config.toml
d_model = 512
n_head = 4
head_dim = 128
activation = "tanh_gelu"
init_std_qkv = 0.0302
init_std_o = 0.00517
init_std_up = 0.0302
lr = 0.000544
grad_clip = 2.0
Each number is 500 + 25 x the weight over its row's rms, rounded and kept within 0 to 999. Layers, rows and columns count from 0. Numbers have three digits each. The size before them is the row's rms in percent of the matrix's.

# up: layer 8 MLP up, 2048x512, rms 0.0435, rows 1893-1905, columns 256-511
# down: layer 8 MLP down (transposed), 2048x512, rms 0.0359, rows 1893-1904, columns 256-511
up1893 086:511508520484465534464476504502506490521464494514535473470495446544496528475506458508492498505487538479531502540493475531485514493500483508542490506492478462497483464511543490526469524502514540502510522497497481493478488512515495490508437515493535472551506489520485512455496497498494497486468499518504500505518527516537477504433464497538534507535500511497499489468518501464506487478478547450471447508446528480487495463543531506502544493481465466477520469535545556496468465498489509473543548532479498478514468538529494551519546495487505502570505502474516515513491489525512534480475494527480486506513457450536468477531503490500495513531547509454488494485489487499529500485504476488507541522532488479484500462451518495525523502519525502490533475528520474508486462530512530
down1893 108:524528491501491533431469506470509483475503507523509530468515472554464501469504454509511544476493467529537516529497511481510532497483498534506485525531493485515453442461504477498477522521529527508536497490506477501475489508528526518520497471502569517541497488535498517444474488508480484526494495539525487514514493505511489519411489506518508494504544493504491504504495523468501512500505502444490468494454539486458503461514530457529564475462489506467524483548518488484503516517529494480488518490516486501509506495481514506504512459532527531522541514478474499490478495493480508482468477563503511517507495470523459504490519506502555511503522521501494479513513495496521494511494506487522512509492458478478469500488527497504531503511476455532521484530511465486494484477478518
up1894 098:466485470469524526474490482525508558507485445538499453478520490493479516494491508465502518484468504540490483506531512521535512490439517497490520459506465514521502474494516521554515501501492508493480509457519497524502444536542501474505541468508461517459530550472542491510473515517533539483489486490534509521450454507521491470504475500497503497512507487514501529449510470495488500470482532507525486514462522519525504463518519479516537523476472485511517481546487502483506503507548497519481523496502522504489526506517512498492516477505495513507528462461495510512502514516488458494518500548460491526517445440534490495477501463505498526517494490469484506508530463494511498501529497509520525480530516539489490477505442502468545460520453459481475519502511492507492469497491457
down1894 094:500490538512449511498488505468511470526457521517500519506520491455496532508548511527523523501497511486482466486482536532510482485495516475472529539533473503483513496430487506499496516536551512507537529538484478489531528474524516516487486525460490530506531516481493531502467529518523508513512496506507499472490483505514492519483535490488464498522496496509548491510485491492508494486465474505499537515516556501529526507433481528484493505486483511504469482498491489507512514491440484528496495507466451511487490525459478539537466507451504454478506486475443514483498474487507485507498449429564477480496493512515493472484487510500475506495513463439471482515481495483506499492456472529517492488500497490502532480504509494571503488526535459503474504480543527477525492501504518
up1895 092:513508469504485493503505503533500570522482497498476491468505465506532469495545534523490569486506475537563488499481529498513510542496483527497502465484526520529525527461444486480523519483549543503517498483514516469501502484502515530523488534485483538521483495555512489492557491525517487492508504496493515505538510489527484468530505510503483490547523527477450507544447487493503450495486464534499498499488544489471500448493513532469493490450491502490513487493448485475470530492508540502484475491525450491534517495495495508555465514486472485531501476474519462514538514500497486525493491518474532526518510471512540471493517510506526479515482505471486493495488514516480516483485508511457506502520538513503497495500499471503510490529443536531486480488524496444509524492500539
down1895 093:508511487480540498508514501541475509512513460518457511468500530533515495502540426526523469515505497484498480501538463529483501475470504498534570471500511455476532479486506479550534526496505504509499492538482532523474491518512516491498543551499477475503492538496504487519473496495511474470497490502494505502476484484481500494505500489506508519486522515503512525489545515498474458472493476481503551520488510485511511514487514455525494525497478500526515502480500503469530472430492498509506477485508490478503507522475502513507525558489519463490495482468506508502503481500460520546495479524505492473534488530493505496463473541482547537463566530526463477536512557473491528517506512514493506462511480447539448504477519532505519482540447534489492509456500477518483487501490470
up1896 104:504523490503517525520500501477509473511526476508522502539505524497493495515486498515486479481489525548519500527504499544456514489455485494505503495538507475525504461451446555553513535478487511488511495536492468545488458513494549490513506466502522508498447524542502539470503477497501503505467522516504543516486514487487500481476556566504516476454498521490512489478466491517451508497504438503502497517494462548513450512486506473527511565520539475464453474526540523510468524467512529481506485504467543540472501481500526506501550484504513516519500454464514503489501484553516529564485484531443497512505501503503529487515530495500499510548485500506487509465511495524495498478478523498470453500508501493495513582486523494523480523502509483493507504494478496485475478473499491
down1896 100:454433488502511501488511519515465481524477516531491490516485469558514517540485412509480516491490531522466493517460461503482487472489526514525470479489474547493489517556475463501517548460514488543484487524528549472524489506531481505528495503526467529528500488518505478521454458483500480476466466478482496507497518516494451534537492489492497471456459538509556484514503506494512506470532506501516482471513464511519480522484485467480470516485458513546543487490485485488493549486511510481502508513495464476500481519498466511517482481499501512522495513477493522496497480496474491554465505495526518495500498530495558487474528512501516506532491472474466505520511514490525498447450506464517479498492526497486474506522510509516504525500530513465501508499525526528514472490473509
up1897 092:523453508488536512471488468489543515494464525480490491549519520483501494499473523500483516568494502530472506489519510516486553475460466483486484479466489486508531532538474500535477518448482539492495512471484498510506485483483488495501520496532537509539524513507515496474522449510510494505510481530554454528478525499499503484486502503456492460499489445511555520483548525491535471489548573483519504550502504505550483484505515517511509533508498494496536495487452542494502506513521539465512515533481518485508509532491489536500505494504553501451495407485509486534493500521476499524479494517448567515521517521497516477491494476525520512527491497497463495478534496479512530474518483496534458535458525507533478475504511510491509473478461484498495465529490514504534487572498505
down1897 089:479537511453459506476524486492502553540495499527485511482541510389504488435497486513518511506529470516507495491524545486487491514524487443549504450504503493496531497517491462543497488513532524499419499527488470490492508480511510495495556502483521554505486521534494501485516521504480551498485517496481504538531455511513465521495493518512506537519532483506548526486475477486482438517493490507511493480499500521478522490471494514518507517559483494472477489517509541532500486511497545497519506466501510499470495517485532485506512523498478477468501466476485501476526488561529490466504496535538523457468499467496470528476513471510513539461510478528515527547482498533479521525584522516529513529491474503464475482525507513524480444537505501486524492476493503471497513467498502
up1898 098:519480490501533511471561507507501532469466468524528469495529497503497490489483518494481539447471506471494523504503482481512450492527473516524461523472481542519515563462523481452520484501537482556512485499512492500506524520461505532467500512493542514448539490459489467506530532458499503490495467513519489519562525516488525467502451472497502505527475535501481568532530533525510496481468462517472484498521515436493496475475482487477472485512528488481501538500506501508464506485527495495546505489529515515468510505512537473506468533464494504516527516495482520533530509520537499486488518487489501502511474493477504476527494495484463499464478508447474454489515545466531512496497492485509526485477542513555475471510480485520493549527532507522489480513460555473488536492525564
down1898 104:514576522502485521521490501487531523531517427472457501566492532510489488518495511510462480526525472507509498516499514507465558531527543488488547498515501463511523511486455523492526534501446510508503513498495533456480535514489488491545503498515506532527494480520544538462472462510536470513486485519480484461536506496457487495477495480538475474510491551527510502475492489506485520487471499520518509489511528445517471442527513540457529504513494510530489514477488499511508502497482529467482478483441457507482510550510494479495479509490528486449466489489498506482496513490479492520507456510529534502461526493487463501448521494513527472504483499478498525469489510532548504514502507520535510511526525493476488506519487470552489497475445528474505519518515522520509494464475494
up1899 091:487517548494531484508477535532504486566522478500491508483430491520520510507479505522549489475493496476514480478529495499516497465503528474548482501526483533510544488461533507497487511496505487494500506477538497486474520480539526487496519521524476480487506432470495474505540496474493459509492512464521455497524521496490503510503508481546509508546468490536513521511541480481507492486461499534489483474528487472469493517489556497480492487476496507532499531489464480491472516503533471499459485512548550494460496494506512482513480526513498491501528480480556529485488485479496513539477520509528450498517482495505499472527530517457520504481482506547499506468533488512493527483496510495524482506507509493558507482444530462480485541512531548492543496506530557510472499527503490
down1899 087:501520489487497481491488517497496515496483517505537496465482496515458530502472542505525508486520487522501537471514498509520502510510499498467520510485510494497463497507474520535503526518551515559493495518482513497467502540493489477544506548478476483494503494511439518490528556520519515508536458498543525493484538473518537504478525494444488478486500512491513491524489541489490501490471491456529472487516512483512472513535487471569528509474478526478504483501506492465477548509458541515493552537508467526512512527470486525476537481516504509544505476487476496494496520493521487521516513478481501514494516533458508519497520512518501471516554525502525517504510505548548447474477515480498504515518463520492491505554540523496471483513508533481499488517462470527481489480469544
up1900 102:489456515499504501502527487521542451486439526498498547512509465493490476493548510519504486532461459513463506512536489487497508485549481500483514519528522519506499521521537500447512481469504490471500499524521548489481469543437508507460535486458465511506523463504487485473508525508521458516463513516498528485521484469505532469523468518480530502536561480513458506510539518505539493487505479469498538485520488538475514493522481477476465476506475500448481534472497537482506482471463496396486497455501514520466508535509479540508449514485527534510517516498506512493454476496476546497510473474487550483491505484471495474494512519510533532502501519470455498489487513557478499497486531501472525487475533455520519502523524524508511480509532521525503474545530526531503474481504477
down1900 110:497529496477479538526505546537523458479513442471481490508483520601532538523538483513497528505497508465456525497511487530488497480527487463480518502512517496519471489537497471503516507523454500548486497520483501498449514496533459537501512511484487527504473542533529514478496530462446483504441468498512524508523484488457478495514471479530504515512489504486521500512498472507489499486483473513501536493488502530517514519528512509488476510526507492490506530519494485449506512501505440484509467571498471528497470448492496482525490465457487498511497513511486487522494463494509461515537520497482530505482517507465481472485523487506560512491560473458448470512565519516504501524485504446509528483511513462480477509487473482475511488486468527473518499531470505536545495498492530
up1901 114:512474512482475507505472500544506538513526496517496528502503493510482505506484527493463512499509535504482480514484505515491478525520489512438473558533465471483479545516513488485527509481483497494499496492556429546468533456516481515503490519537472512536511491472485540529469468509501502544509528516467492524490491486520507479472519534483468490517467458468483504469523511507479474481510448538482510485467509509471512522529530526527508528444452519534464504488447517516522443453540521568495491488514472541544506450510521474477499477516513528536493484498460456515523515487493478524498504503532529489516525511490500532551522489506496475499527536510490481524508480526481483483501481506479490511509536459462476508472478508541483537508498503532494474492497479496514497476526466
down1901 117:481501480487512507502500506502534516490517471470488437501524503560453533487540503490526492482506455433534545486505523485451506503484516482540513473504524515505553484501517495511498487496496457524484518534462533520519497533488516492513485469501503521476497503519505478466518486464503492457502496511496475520502463492492507523520465508527494505492516534533503501510474467503520535498459534495546482535500506499510496495487469481497514464523504469469490477520476503505470568525478470467524489558506513503483506523491494493494518518499501489496466512514488498508513497505501502461528517457493505534486471515508462514449491511478546529463491495482490467492515527495498530542478495473509453504483495539514490477486548464476533451483484514473561533505465461485520481526487522
up1902 089:515451465477576513519538478488488506468477546513485517517514490491533466498507521499494525525475472493508492524554485462515513509503537505486473502522448518535514496541555461503463490492496514531492467557472502504485561454485499499507511498447515489496546567496503493472447494480496460483545453506551531492530489512522474492490497494499564525470513520478521506487489454474521502493497460465512507456536451481501502500551506527507515482454483529469560487530507508492489443491513485513529468496519509521519528504506511537473522525502476482509479456515464540489527504487487498501517520463489537506531524476477493534516516499515448484433477522481489482489512490477497480471457492547471483459484524498495517459533450469507523533484490494536475469514521477501517490521494508
down1902 092:486523508523485475510490519486488542501514445496548479470481500542532506510466477484475492520496492453456524494461499515471502504496492502497531513495473476442492520465480530469531506530493522510461504455493526488482488498537497502494488509512501518488566482525509523534524510503503557503478526478499519506467495479493522491488549508518514496511515477510493483509503567507486538474495559551482510522463488476475520449478498498507506482546512451532511504509488532476463531489508484408494478544477502482495447505444547483499453466505546478538482559475528491488514488473528469524439474549517487486504537512488521533493489506468492487542525516499474488523460513495507514468485510477558499496485510494491523492473522486486494500516545502461480515496550478509492497487549520
up1903 095:524504525520515501488497498494510497505474515515506494544539505475512530496525438547482487563513500524476523516524522498529497532492455512528495497504494480493489487524546477496491512486505541476497485471493520521513480534507488512507506463504478543522501516528498508486496520472489489509491529507523489499464464513513543485541456526492529510535457513522489506511493523502479489488471580500483473481531502535534469465505470434466485520505571503493536489437501496479517500465558545523480481483479518541467518565524487524506529516483487495556479498476498484538469525564529526499477490498449497507529492478513492499485471490494474481497438484540480508505502480533498499529496500515508485506509490527503471508519508505478494509541525505475558477498531527470459450540488511
down1903 096:503491506510502468463462488458514525478464550518494537522509474459460553487542490471458488497467526547451546539442505492477478492529528477465506496510496444462485481488559493526537490448508441521516529518522516499520525478506496492500500468498493489521508488466491495476522565502499507444503484491503547544516507476509494502459548469493494528508481446508505491499467536484486473519502504469516502519519492513503480492481506535487553501533542462491502502494484505490495496502494507515520509504474495499486510513486539474501479542506478456509508497484496516466540505469495470462463538465495469524513548509523504522500497490475547529466501510526489496487515474519499508500505522493528474547497476512522524474523516492485531418481513480492470513510481479528464471467509541
up1904 102:546522527525496513489451506469524516508468481515454500524539482517490513495554479511498504425530476504509499526515532494533498523448488521496485488519480519529505491519503516500446509470485481446513504503489482528489466493492526503453449536490529501539510526494509469548491533498514517512518476547519449498498515462474522517445488518509492494476498478477526500508491489507481497483525482489480474510444490506493482477502480554502508533497505487511474460493507472476505515523481474509484501461513525498519498494465501463475497445489554505517489518500477500493499465522469515519488523461500505464500559520553508562518520471453535483502492483536496528506506495486526493546485486502497455505585481467499496539474481494528519571542475520505510477505515513488489486529498469
down1904 103:562497494511498461519446487467523494470505515478539525468491517501532489500504521502512498545492503531473524450501471480535514507519521505518500526505460491562533498492491507496513480494515487442466492505504464487492490474500522517534504492517437491436518522476521527505510492510539482481514506500539481449469470504507558498526494492510464522481491508464517486520512544517475491526487515519511483515501507532526487469487523526453473506511540517530510509508461467521521486496468494517560518527496503467474499501493529524526489529488495471483461485479489503459518514506489457496537538484480492507466480505486510528492463496487512477523494454486527513449523482485504481471489489460489467518473508515482509474493473509527486462483566503499491463566511463479500468469522539
up1905 092:469543536522432540468450500488500485496514495533491532503486457488470520459520507456565479518545521501499510504462497538516516529515488520481515514502472464512495494525493505479487565492513541493492516503502516468471497486517515486529501459546500464525456484538461485508544496513544484525486517457495443519481522493460488471502471507455480527543478485486506481493538475517502513513495530473485479504448546517480468495502497484473499507514546496509524483508482511498499490500511496531473498471458515508521481561490480505507494482493521520543529502455488477552489528481517493487475480504475497541508499453505483505484465525479499507491540558490494497485535488488515496514519489490501522512501506516509477513488488518506502501514495477526516459505502522471493467482506507